config = dict(
    n_kv_head=4,
    norm_eps=1e-05,
    positions='learned',
    tie_embeddings=True,
    parallel_block=False,
    init='uniform',
    lr=0.00272,
    lr_head=0.01,
    seq_len=384,
    doc_mask=True,
)
Each number is 128 + 32 x the weight over its row's rms, rounded and kept within 0 to 255. Layers, rows and columns count from 0. The size above them is the row's rms in percent of the matrix's.

# layer 7 MLP down (transposed), 256x128, rms 0.141, rows 216-250, columns 0-63
size [108  97 106  99 103 100  96 106 103 101  90 105 102  98 100 113 100  99  93 106  99 101  97 100  98  95  97  95 104 108  95 103 102  72 104]
[[ 70 133 199 114 104 156 136 135 103 132  76 122 116 136 123 144 139 182 142 116  31 136 147 150 159 172 183  85  87 113 114 130 150 165 118  98  90 111 153 151 134 112 126 181 160  96 109 111 152 149 180 154 175  66 137 158 149 172 136 135 128 104 162 124]
 [ 86  79 113  94 160 146 161  77 117 148 150 108 187 111 112  94 130  82 111 151 155 132 112 113 110 179 154 125 103 115 140 139 163 178 122  94 148 133 108 153 135  95  80 141 208 142 133 132 136 163 119 129 144 157  98 109 171 163 143 164 123 171 125 166]
 [143 120 161 148  95 170  93  91 171 105  97 128 181  94 149  99  79  73 137 151 158  69 145 149 140 185 144 131 133 127 129 143 130 189 133  99 121 179 160 128 104 177 155  61 126 137 128 116 145  83  95 128 146 115 118 126 122  97 135 165 155  87 123 159]
 [ 56 135 187  77  87 109 102 159 133 127  93 143 191 136 145 123 102 127 114 117 134 137 117 165 167 180 153 114 113  94 139 112  37  94 140 138 154 163 104 108 110  95  72 146 121 110 100 169  92 156 170  94 136 121 141 129 112  63  84 131  75 135 101 128]
 [112 106  87 141 108 129 144  85 147  96 111 114 136  87 108 129 164 107 144 132 182 146 141 114 130  76 130 152  96 113 151 107 188  88 166 154 162  20 193 185 115 160 154  99 167 135  71 123 110  78 120  92 160  74 107 150 109 126  89 129  90  75 198 135]
 [150  93 143 126 165 121  98 196 127 103 101 102  99 139 112 125  90 105 183 115 138 102 102 153  80 102 102 138 124  64 139 111  91 145 148 121 141 165 125 192 130 151 113  99 102 187 146 136 144  97 117 132 132 136  85  69 214 114 169  80 148 131  76 140]
 [117 120  86 141 159 145 128 123 135 122 122 165 192 137  93  93 141 117 173 195 144 171 169 115 142 101  59 174 144 149 120 104 171 188 143 118 130 130  93 159  90 132  96 189 138 131 142 127 104 153 117 122 112  94 126 188  86 161 153 147 112 165 154 164]
 [174 131 167 124 132 134 102 128 141 146 157 111 113 157  90 203 138 129 120 160 142 138  81  77 148  87 124 115 138 119  96 112 175 124 125 185 161  49 170 151 132 150 141 126 194  89 170 127 102  70 113  90 154 112  93 102 158 116 143 163 111  70 205 129]
 [127 185  75 162 143 158 124 135 124 104 155 145 128 148 117 149 109 121 175 108  63 109 172  68 131 183 140 147 104 123  72 155 197 123 104 142 143  81 124 136 150 113 136 158 149  86 159 116 127 176 189 113  90 147 127 108 123 129 115 137  72 114 117 114]
 [112 154  93 150 132 149 160 182 101 160 122  95 165 134 144 115 122 139 119 106 182 118 106 103 159 118 139  92 105 163 103  89 120 215 156  77 131  95 125 128 121 157  69 160 126 196 115 120 166 117 102 123 146  85  72 117 132  62 123 170 131 138 130 114]
 [ 94 151 154 100 119 164 212 113  84 142 106 140 143  93 163 130 122  85  78 139 152 104 117 176  63  85 111 128 163 116  84 157 126 121 140 135 101 155 133 131 112 100 170 132 148 129 133 114 121 159  65 103 154 191 113 140 120 113 105 127  91 131 156 114]
 [159 139  81 175 137 236  92 133 148  95 132 137 122 116 107 148 113  87 107 139 115 153 186 125 140 124 186 138  43 120 183 146 126 132  96 102 122 171  93 126 140 176 138 131  77 106 128 171 138 109 160 115 132  79  94 119 151 122 142 131 227 185 153  82]
 [144  88  71 134 152 187 152 151 155  92  96 121 144 145 107 151 118 191 121 116 171 150 113 207 124 189 123 141 146 113 134 109  94  48 188  67 180 108  98 147 166 101 120 194 134 108 177 122 125 159 155 161 137 166  77 130 113  95 135  80 136 142  98 141]
 [136 141 102 125 122 110 174  66 108 156 141  89 148 107 133  78 131  82 130  93 117  97 143  72 152 145 139 202 162 161 133 136 109  95 127  58 230 124 122 107 119 110 170  72 110 181 143 124 148  93 154 168  57 113  89 136  31 161 157 145 184 116 139 161]
 [130 102  76 106 200 127 158 135 105  86  80 118  90 172 140 144 160 151 125 119 124  51 126 122 165 117  80 127 103 112 100 137 180 112 129 142  96  64 145  94 160 129 168 149 201  68 160 122 127 131 136 117 136 161 146 106 138 135 104 122 139 135 129 139]
 [104 122  89 147 180  83 157 128  94  65 131 127 126 122 140 171 108 126 183  91  99 148 154  98  91 180  66  95 115 148  98 127 187 167 139 129 172 124 103 124 154 123 115 135 130 139 124 147 138 159 162 138 106 106 121 119 149 158 172 126 126  94  97 124]
 [132 108 102 108 222 119 199 142 132 181  91 121 126 128 141 114 138 117 124 180 142 133 181 155 111 122 143 162 148  75 140  92 141 195 144 108 101  92 156 119 156 112 162  77 197 138 134 135  66 161  61 124 133 153 123  65 119  62 112  96  40 140 123 191]
 [115 143  95 109 108 137 205 142 140  90 107 128 154  50 193 105 135 193 189 109 157 117 132 177 129  92 154 166  85 115  76 139 131 125 181 117 133 135 147 101 134 158  78  82 167 141 145 146 185 159  63 143 187 137 141  84  82 149 131  91 108 113  85 143]
 [108 163 176  99 134  99  34 106 122 127 135 116 129 116 155  76 147 213 148 116 135  71  91 126 120 183 153 103 134 155 177 151 106 144 104 160 152  89  71  82 124 133 152 133 105  87  88 144  81 184 165 163 104 165 103 163  76 114 193 144 186 131 158 105]
 [139 126 160  93 121 198 162 135 166  84 152 182 186  98 146 125 151  98 169  61 116  96 135 105 139 158 124 118  77 154  59  93 149 123 114 118  77 131 125 100 171  78 117 132 101 165 126 134 136  90 104 118 104  95 152 106 106 104 130 157 136 122 129 138]
 [132 135 225 128 184 155  83 157 145  94 194 113 127 138 118 114 102 182 108 206  59 138 124 132  66 132  92  61 149 178 142 180  62  96 117 115 102 133 124 147 171 154 170 116 110 122 187 103 136 167 129 119 177 127 180 161 162 158 102 126  84  86  90 139]
 [128 119 133 180 125 132 171 163 176 107 135 165 138 161 145 110  98 111 163  64 114 141 141 164 191 117 131 159  82 114 113  50  78 145 127 148 124 163 128  73 182 145 144 128 159 127 135  84 125 131 132 109 128 125 122  95 125 124 101 129 100 101 135 146]
 [128 125 138 104 120 132 163 125 135 140 172 170 169 144 115 130  91 149 123 126 124  61  98 171 164 179 161 117 123 135 135 128 110 104 158 131 110 150 122 124 140 136 107 113 159 148 122  90 142 142 138 117 180  86 126 124  95 140 133  81  91 102 146 117]
 [149 155 138 121 141 151 167 151 176  60 125 116 106 159 131 160 165 119 195  93 119 103 157 193 158  89 126 111 124 137 115 127 132 155 141 185 109 129  86 107 161 128  75 175  96 136  75 171  79 107 138 120 121 131 121 126 106 113  72  86 108 126 149 103]
 [191  73 158 161 211 121 146 163  74 109 160  97  89 162 122  71 146 140 178 144 132  97  63  94 105 103 113 154 178 217 101 154 117 100 127 139 114  57 157 131 103 135 179 101 118 165  99 130 158 104 130 120  86 115 135 125  76 138 141 116 120 117 127 130]
 [159 130 206 138 129  57  90 136 169 139 138 153 120 176 156 149 125 135 151 161 176 123 133 128  66  92 109 189 186 115 108 143 112 122 113 150 126 104 104 164 104  92 157 128  92 140 100 144 113 154 116 140  57 120 100 134 177 131 152 134 104  62  81 132]
 [178  90 101 106 150 169 173 184 135 154  87 146 133 121 155 129 112  89 167 128 163 127 148 112 107 115 166 137  79 142 141 100 152  91 111 135 141 171 139 134 137 129 134 150 131  93 143 135 169 137 137  93 136 134 131 216 122 155  39 117  77 167 108 115]
 [188 137 101  76 105 180 118 122  89 171 117 128 125 136 112  98 176 179 112 103 127  71 104 140 140  76 156 125 110  96 145 123 105  72 114 158 113 124 127 139 124 165 157  83  80 129 140 157 156 130 106 146 144 115 165 157 162 174  84 104 155 140 165  90]
 [159 163 132 136 138 189 112 104 101 127 133 129  95  78 158  85 147 127 102 133 166  98  95 150  84 148 122 105 130 132  67 114 119 107 129 167 113 128 114 160 192 179 146  89 136 119 115  53 105  84  72 151 161 165 121 128 160 147 171 162  96  77 153 127]
 [157 119 102 126 131 132 115 173  33 181 150 102 163 154 120  89 113 122 117 121 203 118 118 138 198 118  72 100 143  51 137 109 149 175 127 172 102 148 101 167 127 157 147 192 157 146  70 143 180  72 105 124 127 143  91 151 155  81 129 140 113  93 136 150]
 [111 185 133 116  97 103 147  92 149 199 158 148 119  91 101  92 131  94 152  89 174 117 101 121 118 151 189 146 126 118 153  67 102  86 196 167 148 153 127  98 100 155  83 146 123 142 121 116  78 148  53 116 158 157 180 115 121 138 154 153 143  92 111  81]
 [154 130 111 140 154  85 151  76 172 158 146 125  74 115  69 112 132 101  75 107 101 154 143 157 148 167 155 101 194 141 149  70  29 119 129 139 157 125 122 145 165 158 147 119 131 154 184 130  78 101  52 133 123 111 160 109 120 120 183 119 117 123  84 166]
 [ 82  94 132 101  82 131 115 121  81 111 133 145 144 122 169 141 127  80 150 143 137 130 106 185 129 176 180  99 124  73 144 101 143 191 153 140 108 145 143 121  94  72 181  93 123  76 141 133 116 109 126 130 128  70 167  88 146 125 127 172 178 120  90 149]
 [117 126 139 118 122 114 156 163  99 146 124 117 103 147 160 155 129 130 133 173  62 176  72 167 129 124 128  87 158 163 134 121 135 171  68 152 129 125  85  95 208  97 185 115 150 141 136 166 129 170  51 103 128 159 102 133  94  90 143 112 108  52 117 111]
 [131 130 111 143 140 147 192 167 133  67 139 113 115  92  99 114 128 135 125 116  86 131 149  80 206 134  77 100  82 140 157 156 191  93 167  65 118 121 155 180 157 170 104 135 111 144 148 131  76 130 132 117 112 104 148  91  90 179 109  95 158 170 147 156]]
# layer 7 MLP gate, 256x128, rms 0.149, rows 217-251, columns 0-63
size [100  99  94 103  99  98 104 105 105  99 104 110  93 102 103 101  95  94 100  98 100 111  99  98  95  98  96 104  97  96  99 114  77 101 108]
[[ 60 150 142 111 159 109 127 129 111 162  86 153 180 147 120 110 163 128 144 155  63  91 122 131 120  98 150 114 122 125 136 134  83 154 169 113 138 173 120 152 114 136 149 144 134  87  93 126 100 131  96 113 186  84 132 124  80  91 127 110 112 118 141  83]
 [116 142 176 122 118  95 165 123  96  72 133 151 165 126  83 144 171 123 197 155 163  87 109 103 111 130 154 147 151 129  87 110 130 103 110 104 109  98 153 106  90 174 105 125  65  69  95 110 103 124 121 131 121  81 118 117 101  71 151 151 102 170 101 130]
 [ 79 131 182  98 127 108 107 140 228  97 160 193 142 174 108  84  96 139 155 154  80 163 130 150 178 117 114  87  83 158 195  86 149 121 102 124 120 185 205 130  80 118 119 172 111 157 147 104 113 115 128 131 113 116 124 135 105 125 142  95 118 146 134 178]
 [110  71 120 185 139  77 110 119 119 114 164  91 106 137 152 106 131  69 152 143 108  80  90 141 131 189 160  58 153 154 211 183 164 129 201 132 161 147 108 138  99 172 125 137 131 106  87 156  94 163 132 156  99 171 129 121 160  98 181  99  87  97 157 164]
 [110 150 196 119 167 129  68 129 201 103 124 101 146 162 106 121 112 111 175  77 117 203 102 117 132 165 132 118 107 141 132 161 133 123 124 163 133 140 180  98 111  63 136 110 117 122 132 127 139 163  84 115  84 167 139  77 166 103 130 139 160 135  69 154]
 [182  92  36 195 120  15  99  83 105 104 213 110 113 163 133 177 116 103 157 122 150 134 189 132 130 126 124  98  85 113 129 155 125 124 179 145 114  85 152 109 151 128  95 141 117 179 151 149 104 119 132 123  86  97 145 103 172 185 157 101 138 100 100 106]
 [ 37 170 160 140  99 140 135 111 138 116 117 123 136 169 143 139 143 142 126 177 126 131 102 106 149 162 150 168 132 161 152 119 120 100  94 104 121 106 112 136  65  76 144 132 156  57 122 117 223 158 106 126 117  79 114  94 126 106  84 193 104 157 144 105]
 [113 135  89 149 200  84 131 145 221 104 139 129 145 168 117 127 100 104 144  84 100 165 117  79 188 155 151 133 105 104 156  90 154 165 129 144  98 145  58 135 144 113 123 124 122 198 143 101 165  97 122 102  57 109 173 144  96  71  95 172 152 123  73 122]
 [152  91 137  87  77 136 108 145 155 122 112 103  85 115 145 150 111 193 114 112 128 119 115 141 185 101 139 109  64 165 135 125  45 146  86 106 114 149  98 145 140  92 121  88 112  97 164  72 109  84 152 153  84  58 133  83 105 117 173 160  84 142  82 174]
 [143 238  69  71 125 138 125 157 137 211 134 119 125 133 137 132 119 105  86 136  93 132  93 167 192 123 136 117  93 111 174 123 159  56 171  73 104 133 148 114 107 118 182  76  84 164 173 141 185 197 105 121 178  65 101 163 126 132 103  96 149 126 110 114]
 [ 98 109  95 130 100 116 124 139 172 143 183 121 154  96  83 138  93  99 139 150  87 175 160 155 116 109 108  89 119 123 100 100 118 125 117 125 134 110 193  91 127  61  91  82 119 182 128 111 162  98  70 143 116 112 139  84 105  81 126 153  77 140 107 139]
 [201 115 112  93 182 111 108 213 128  89 121  62  86 121  94 134  95 131  98 119  94 136 133 140 117  89 140 119  70 100 126 117  56 163 109 108 102 132 152 152 162 112 125 150 164  96 112 185 142 144 154 158 201 141 157 112 108 133  92  85 152 139 165 108]
 [105 183 190 148 147  84 130 118 123  98 154 107 161 171 139  57 106 119 135  60 109 167  98 111 127 149 142 114 139 159 121 153 127 134 189 130 163 136 147 140 162  73 147 123 129 122 148  84 157 110 172  86  88 101 120 102 118 145 143 104 176 157 109 207]
 [ 84 120 152 123 154 163 126 154 148  63 103 125 139 159 130  52 110  98 103 157 108 111 115 148 120 101 228 125  93 190 114 135  87 136 109 118  79 137 160  80 183 132 124 113 136 113  45 163 112  97 132 162 134  90 160 167  83 155 176 135 104 121 115 168]
 [169 112 156 142 106 157 130 156 116 159 105  89  82 120 105 150 208  86 117 152 156  70 128  76  88 175 194  78 204 124 106 175  85 131 165 123  67 158 121 151 158 152 137 112 144 114 150 119  81 175 153 149 121 126  92 130 161 169 165 123  70 125 142 157]
 [ 94 164 146 129 142  83 132 168 172 110 113 129 128 149 160  71 169  68  95 158 148  94 140 107 164 112 144 100 153 186 137 162 127  89 132 126  94 107 159 158 126 151 124 138 131 134 129 160  82  93 144 115 110 142  94 145 104 192 159 109 171 165 133 142]
 [130 123 161 125 122  41 109 181 160 142 177 101 144 118  95 126 141 101 147 134  99 112 164 163 147 158 111 136  52  98 110 148  87 138 168 152 119 155 129 131  95 116 147  55 159 131 146 135 156 154  93 128 118 182 127  73 124 144 184 163 172 154 156 129]
 [132 126  72 127  46 181  80 153 164 128 148 127 163  99 121  95 116 105 148 126 147 100 173 164 118 171 203 116 112 157 168 121  77 197 147 164 128 140  93 139 135 124 120 122  90 122 106 120 138 123 132 115 125 159 157  59 133  86 147 103  94 140 105 123]
 [112 162 128  98 104 138  94 173 102 102 109 141  45 142 123 127 140  99 156 133 139 102 176 125 135 172 191 131 129 172 174 109 116 155 168  73  84 130 206 155  77 179 171 123  96 139 127 129 120  88 137 153  92 193 125 129 174 177 140 126 130 183 129 132]
 [119  96  67  43  79  97 132 106 115 123 219 115  90 133 103 103 125 125 106  99  66 145 156 135 130 164 137 129 126  97 167 137 133 155 144 119 139 113 112 114 204  83  99 134 152 129 130 142  94 124 101 102 119 107 179 184 164 162 152 129  88 151 105 159]
 [114 143 190  64 104 134  88 116 191 127  97 114 117 116 127 113 118 175 128 104 135 137 106 146 149 104 121 166 125 128 101  82 107  82 146 140 139 107 126 107 115 134 120  77 180 138  38 105 151 159  47 154 184 164 138 120 105 135 175 144 123 136  90 133]
 [153  97 170 138 117 162 144 141 123 109 104 122 144 153  96  77 171  64 142 111  80  91 187 154 159 102 134 110  85 118 116  94 117 121 164 110 106 139 121 197 106 148 137 108 131 110 116 112 142  86  98 133  78 144  88 110  98 182 162 143  94 126 130 118]
 [ 39 204 133  76 123 163 131 116 135  59 120 178 151 194 116  97 135  46 130 104 103  63 162 157 145  97 162 122 125 125 135  97 143 109 129 103  99  91 125  98 170 161 138 139 113 160 152 113  93  72 102 105  95 101 151 151 160 121  96 155 121 135 197  83]
 [ 82 163 147 170 104 135  25 124 121 114  95  91 145 184  79 120 140 157 182 158 151 107 138 192  89 122 160 136 142 136 153 147  94 102 156 108 130 106 165  94 129 165 132 128  90 149 136 102  81 135  93 107 146 180 106 104 122 108 127 126 105 127 137  82]
 [103 129 167 152 123 137 111 112 184 105  77 144 207 127 111  72 144  89  26  55 139 155 171 114 172 158 160 129 133  99 129 141 161 136 117 174 125 122  87 159 124  97 128 110 175 154 113 119 128 162  77 131 127 183 107 128  88 124 156 136 182 182  91  86]
 [139  89 119  59 161  99 125 132 147  67 174 129 192 145 137 144 102  93 105 166 125  82 151 111 117 118 143 103  20 103 178 145  77 147 130 173 148 136 159 128 107 128 124 181 126 128 112 157 121 125 185 126 141 182  99 105 125 160 181  96 141 161 125 142]
 [156 105 114  74  79 112  91 150 131 129 168 138 108 157 123  98 160 149 139 174 101 122 142  59 119 102 185 187  75 152 170  78  86 124 137 133  91 175 122 129  79 144 163  77 151  34 190 160 101 119 150 144 124 102 139 117 144 174 187  92  68 142 108 157]
 [108 132  96 156 147 198 116 139  81 176  80  80 113 125  94 115 111 161  77 144 113  62 158 211  91 146 155 122 184 160 114 192 154 108 159 114 127 133 171 106 116 150 133  99 148 149 158 130 133 129  79 120 149 147 140 178 120 148 128  95 120 138 181 156]
 [154 121 154 157 151 110  61 116 123 120  91 127 162 144 116 168 145  91 113 125 120 118 114 107 175  96 141 151 111 156 134 150 123 176 122 119 117 107 114 160 132 142 146  91 134 136 111  92 121 162  64 170 169  84 158 100  80 159 183 164 135 184 172 184]
 [108 155 108 170 154  81 120 100 183 161 115 103 104 121  57 110 130 136  92 102 142 112 144 132 161 165 171 133 168 108 124 155 148 141 166 120 114 109 149 106 139 141 120 156 145 163  88  79 106 167  78 183  83 146  81 145  95 131 182 153 165 146 100 109]
 [150 126 125 168 184 161 102 145 164  83  62 123 157 103 125 111 179 135 110 145 151 135 130  95 176  95 149  79  98 126 128 119 116 132 121 122 126 122 109  94 124 141 156 101 171 189 133 139 140  91 134  97 135  72 175 139 138 189 131 181 109 177  91 120]
 [163 119 116  56 144 172 115 144  89 167 110 124  59 110  97 130 133 133 108 188 109 107 123 154 130  80  93 158 115 165 125 115 147 132 153 131  95  83 121 224 119 162 124  80 137  97 136 133 127 100  86 106  87 107 122 132 155  78 144 114  55 130 120 169]
 [148  95  78 104 154  98 126 161 155  93 174 128 170 128 137  86 136 120 124 113 170 106 236 136 153 166  93  57 131 143 124 139 136 123 172 103 144 146 148 105  93 165 154 200 111  96 169  44  98 129 143 100 107  99 134  72 178 186 120  94 168 150 116 148]
 [107 111 130 129 181 112  97 139 179  99 162  76 172 163 141 125  62 131 220 101  90 144 141 101 140 111  90 119 102 122 162 157 146 140 154 154  89 114  83 163 141 159 127 100 125 167  89 137  45 103 173  86  80 101 151 100 116 140  84  82 132 150 141 156]
 [103 119  99  78  69 121 104 142 122 125 144 125 131 168  80  94 159 106 101 143 105  82 111 148 131  86 127 123 145 122 110 103 116  80 114 124 101 158 106  92 150 171 139 145 124  59 142 109  49  86 137  93 167 149 117 138 129 135 126 170  89 148 182 195]]
# layer 7 MLP up, 256x128, rms 0.158, rows 217-251, columns 0-63
size [ 98  97 102 101  96  87 101  99 105  89 104 106 107 108  99  99 103  93 110  93 109 132 100 105  95 106  99 102 108  92  97 109  68  99 113]
[[ 61 149  79  81 186 140 158 152 106 170  71 141 142 130  94 146 187 150 186 172 119 105 102 129 113 100 157  72 179 106 113 114  91 187 140  62 149 167 129 101 127 122 100 158 128 125 120 122 129 177  72 107 150 101 146 178 109  91 114 103  95 135 129  72]
 [124 146 157 127 121 144 150 190 161 116  97 140 169 136 175 118 106 176 103 182 122 116 163 221 121 110 160 121 136 136 153 147 141  55 110 159 122 148 128 114 134 140 140 119 161 148 118 134  68  93 129 158 148 214 107 139 171 153 155  76 136 124 185 102]
 [165 113 142 178 127 150 108 107 142 195  87  68 139 103 177 163 157 177 104 100 216  97 100  99 108 177 128 217 123 114 121 192 115 167 138 149 130 105  86 138 193 126 154  65 148 143  69 132 108 116 140 117 145  92 133  63 135 152 109 162 154 154  64  64]
 [186 133 154 124  96  70 110 165 161 148 108  90 132 131 146 158  82 149 141  92 156 149  78  85 122  95 123 218 124 145  77 141 104  73  77 112 111  98  98 119 178 131 141 143 118 128 128  77 108 125 195 112 128  55 135  97 124  64  86 150 139 156 107  64]
 [113 108 158 147  85 182 103  59 127  82 123 170 118 121 131  88 124 151 173 125  76 183 119 212 160 136  96  55 145 156 154 116 133  78 127 121 150  72 157 118 132 124  63 133 105 129 119 115 184 143  93 107 211  92  80 140  75 148  86 109 145 146 148 133]
 [117 108 111 153 104 111 134 134 132  90 131 163 120 109 107 147 128 112  93 154  82  87 138 146 127 135 184 136 151  93 112 100 102  91 137 170 152 124 123 126  86 128 144 179 138 136 178 137  95 105 108 121 221 110  24 156 126 131 137  78 165  99 119 143]
 [178  86 189 119 115 136 122 106  94 134 146 156 104 148 116 120 114 113 161 137 132 107 137 117 113 104  58 162 148 202 101  77  97 113 129 141 160 152 107 124 174 145 122 181 138 147 126 128  66 100 193 161 156  90 148 126 147  85 126  99 104 150  86 135]
 [137 147  60 134 149 149 112 157 180 139 212 131 110  88 164 109 117 167 135 102  56 117 121 144 182  97  88 144 123 122 149 103 159 102 102 132 127 147  99 150 174  73 132 177 134 160 154 122 156 139 107  80 213 114 136 136 109 114 102  91 102  64 122 167]
 [181  78  55 104  95 130 140 119 124 166 142 110 129 156 102 120 159 122 110 180 145 124 171 117  60  69 134 140 108 126 125 101  71 163 140  90 125 145 105 146  83  96 127 126 121 155 171 151 175 195  79 188 130 119 130 154  97 113 168 112 101 112 147  81]
 [138  85 126 143 124  98 105 137 154 172 115 115  64 105 114 124  87 116 143 161 110 151 131  94 189 134 136 138  86 125 108 187 153 142 145 120 216  88 101 113 150 121 128 117  97 126 117 144 102 202 116 108 125  53 123  95 145 115  82 188 116 108 113 118]
 [183 114 129 121 128  92 131 102  83 194 167 173  91 129 119 127 150  75 137 165 115  76 201 126 134 152  95 118  85 131 142 201 142 150 136 123 153 122 125  89 105 114 122 143 138 100 177 166  53 171 130  85 141 120 131 132 116 170 156 106 113 165 155 101]
 [112 105 144 170 117 168 147 142 160 178 107 124 169 143 112 147 123 168 180 116  83 161 118 122 186 170  69 121  85 125 149 165 192 129 137 133 124 134 175 166 145 107 152 128 135 174 132  83 188 133  95 156 112 127 154  68  82 125 123  97  73 123  88 131]
 [157 162 113 143 187  94 182 136 102 133 161  68 137 137 105 122  82 134 146 106 152 119 119 107  70 159 117  95 160  82 111 121 114 156 167 105 175  84 136 108 163  86 118 149 116 174 163 118 154 137 187 104  81  72 185 116 178  70  96 141 138 142 158 186]
 [ 93 173 125  73 146 158 190 132 112  99 107 116 128 145 127  95 129 120  66 159 119 143  74 170 122  86 223  87  83 141  96  79  93 132  94 124 101 152 162  92 144 110 107 141 122 161  71 154 133 127 134 159 123  85 164 169 109 125 148 147 129  80 105 176]
 [168 107 118 175 106 140 113 164 121 128 122 114 139 127 137 122 229 178 112  85 159 107  75 118  96 128 155 186 119 175 182 138  97 114 118  92  62 143 139 129 120 121 154 142 130  79 125 140 108  78 166 145 147  96  76 120 118 121 126  92 119 103 135 107]
 [149 152  76 178 138 164 110 136 107 149 102 144 140  77 100 116 171 134 143 173 120  55 111 140 123 109 152 101 114 117 153 145 106 197 126 127 145 141 136  79 158 142 122 184  98 170 142 149 132 119 144 117 150 102 104 162 168 181  69 109 107 172 156 123]
 [124 116 172 138 107 152  85  94 136 115  99 123 141 153 168  86 125 115 133 129 123 113 121  65  92  97 121 171 169 161 106 138 124 106 119 116 125  99 129 120 175 163 175 190  91  91 166 153  96  96 135 156 146  83 106 148  88 152 158 108 111 174 133 190]
 [146 135  58 180  54 169 158 138 116 173 115 112 181 115  76 142  93 142 107 168 116 169 186 153 140 142 152 133  95 110 131 121  83 182 116 177 123 112 144 114 130  90 120  83 103 136  97 105 176 111  84  92  85 124 145 126 105 119 125 118 120 165 112 134]
 [130 125 116 140 186 134 130  98 144  77  62 134 142 133 176 118  74 171 125  73  58 111 188 146 176 200 151 102 129 149 179 155 125 140 179 214 184  73 107 215 134 146 140 100 114 168 125  92  98 169 149 109 105 144 171 107 164 118 183 131 127 140 105 123]
 [ 88 128 137 123 160 111 153 139  79 182 122 114 122  75 115 143 139 151 184 144  67 124 110 134 178 157  42 137 173 152 201 203 128 120 101 136 150 127 135 110  67 130 128  51 116 162 105 112 120 164 117 106 183 101 127 121  51 159 148  64 134 120 108 172]
 [170  30  88 157 198  90 170 129 109  94 167 108 129 135 114 141 104 105 111  85 118 126 164 126 132 165 171  72 113  96 134 167 166 180 118 175 160  83 156 133 141 134 148 162 104 145 188 127  96 123 180  86  32 114 143 154 143 156 165  93 141 147 170  97]
 [129  80 130 166  76 169 142 110 103 123 140 140 189 132 129 103 138 130 141 117 124 104 156 156 149  84 145 106 104 131 156 133  68  92 139 134 168 148 120 182  96 123  64 156 154 110  94  99 163  86 114 132  82 166  90 158 116 138  99 113  89 155 112  79]
 [ 65 153  83  75 136 144 131 135  90 103 103 147  85 175 187  90 152 101 136 142 126 177 143 167 164 111 160 160 119 168 130 104 107 105 104 114 113 136 140 109 159 144 130 128 163 138 158 174 112  69 110 134 117 117 172 187 138 141 106 107 130 130 163 150]
 [ 95 106 143 173 167 192  90 136 107 128  89  82 113 175 122 121  97 166 160 101 159 148 185 162  89 114 190 106 158 120 158 170 102 123 120 134 146  54 143  89 119 171 119 119 132 176  97 152  73 120 106 146 103 153 149 148 134 127 116 130 126 107 137  71]
 [ 99 140 129 113 107 126 146 138  87 103 132 209  76 114 153 112 125 146 103 120 100  96 109 187  59 102 169 105 112 144 130 114 117 108 141 138 180 136 135 145 124 100  92 123 142 138 112 142 131 132 155 115 185 123  62 134 133 134  99  97 151 193 163 112]
 [111 115 122 119 178 118 142 105 158  64 153 138 189  82 150 204 118 150 111 142 160  85 117  73 146 160 134 153  27  81 173 121 115 158 135 166 164  97 161  88  87 106  83 121 136 138 136 135 116 153 123  86 117 138 149 117 133 123 125  83 120 177  96 203]
 [153 134 137  59  95 115 164 103  95 106 164 136 163 107 125 116 141 175 192 152  95 147 131 100 129 102 194 151  96 152 145  85  78 131 109 126 119 143 108 100  88 149 142 107 157  54 156 173 107 122 160 138 131 123 157 143 119 114 132 104 128 146 125 140]
 [151 140 113 159 185 103  96 184 115 148 104  85 105 122  94 146 138 147 125 183 115 100 127 118  88 130 119 148  91 125 158 165 114 131 183 130 138 194  88  93  93 139 117  79  79  90 172 110  78 135  83 153  98 140 159 148 187 181 101 101  68 141 126 153]
 [ 99 130 108 120 104 147 203 123 109 124 137 115  84 127 116 116 113 195 103 100 145 135 161 161  70 172 132 139 158 117 142 122 115 103 112 130 126  94 110 118  91 120 130 137 107 149 104 152 122  69 193 126  82  95  96 154 145 114 100  57 114  65  43  89]
 [151 136 154 108 105 117 100 137 159 147 151 145 126 114 209 157 167 117 155 175 169 101 120  69 166 123  99 127 107 170  87  59 145 141 139  70 144 158  56 119 109 123 155 121  88 116 185 162  83  77 160  84 110 152 130 128  87 143 110 118 136 192 163 147]
 [182  80 165 116 124 130 111 107 156 134 116  75 161  94 107 180 133 127 124  80 178 128 136  91 142 187  96 155 130 132  83 137 115 130 134  81 114  81 148  71 105  77 134 129  74 132 105 164  87 126 119 176  72  94 147 118 110 126 125 176 145 149 167 141]
 [120 143 105 114 169  55 117  88 190  60 144 151 114  79 171 144 112 151 158  89 128  90 127 123  93 143 116 130 145 127  76  89 127 134 123 110  81 148 121 156 178 164 153 147 156 119 161  67 104 116 116 131 114 117 121  51 177 134 136 151 147 164 159 102]
 [123 127  73  40 133 134 118 146 149 152 166 125  64 115 103  74  80 139 144 159 130  78 178  97 165 141 116 156  61 146 111 179 113 124 108 114 134 120 165  97  57 160 114 181 153 100 147 105 118 149 105 126 117  78 127 138 179 170 127 111  81 166  76 163]
 [150 149 106 143  66 199 115 156 131  68 128 168 118 158 140 113 151 138 109 134  63  97 152 156 100  99  98 112 129 146 109  89 128 142  93 154 105 132 152 169 171 130 157 111 161 127 112 129  80 125 136 174 170 163  70 156 104 146 153  83 139 122 205 171]
 [172  74 135 122 138 134 137 112 116  99 120 151 108  87 100 132  84 119 144 110  90 135 135 111 158 104 118 183 142 173  95 103 129 119 120 105  73 121  57 146 133 120 121 249 178 112 156  73 152 124 128 123 143 121 170 135 134 115 119 157 189 158 114 209]]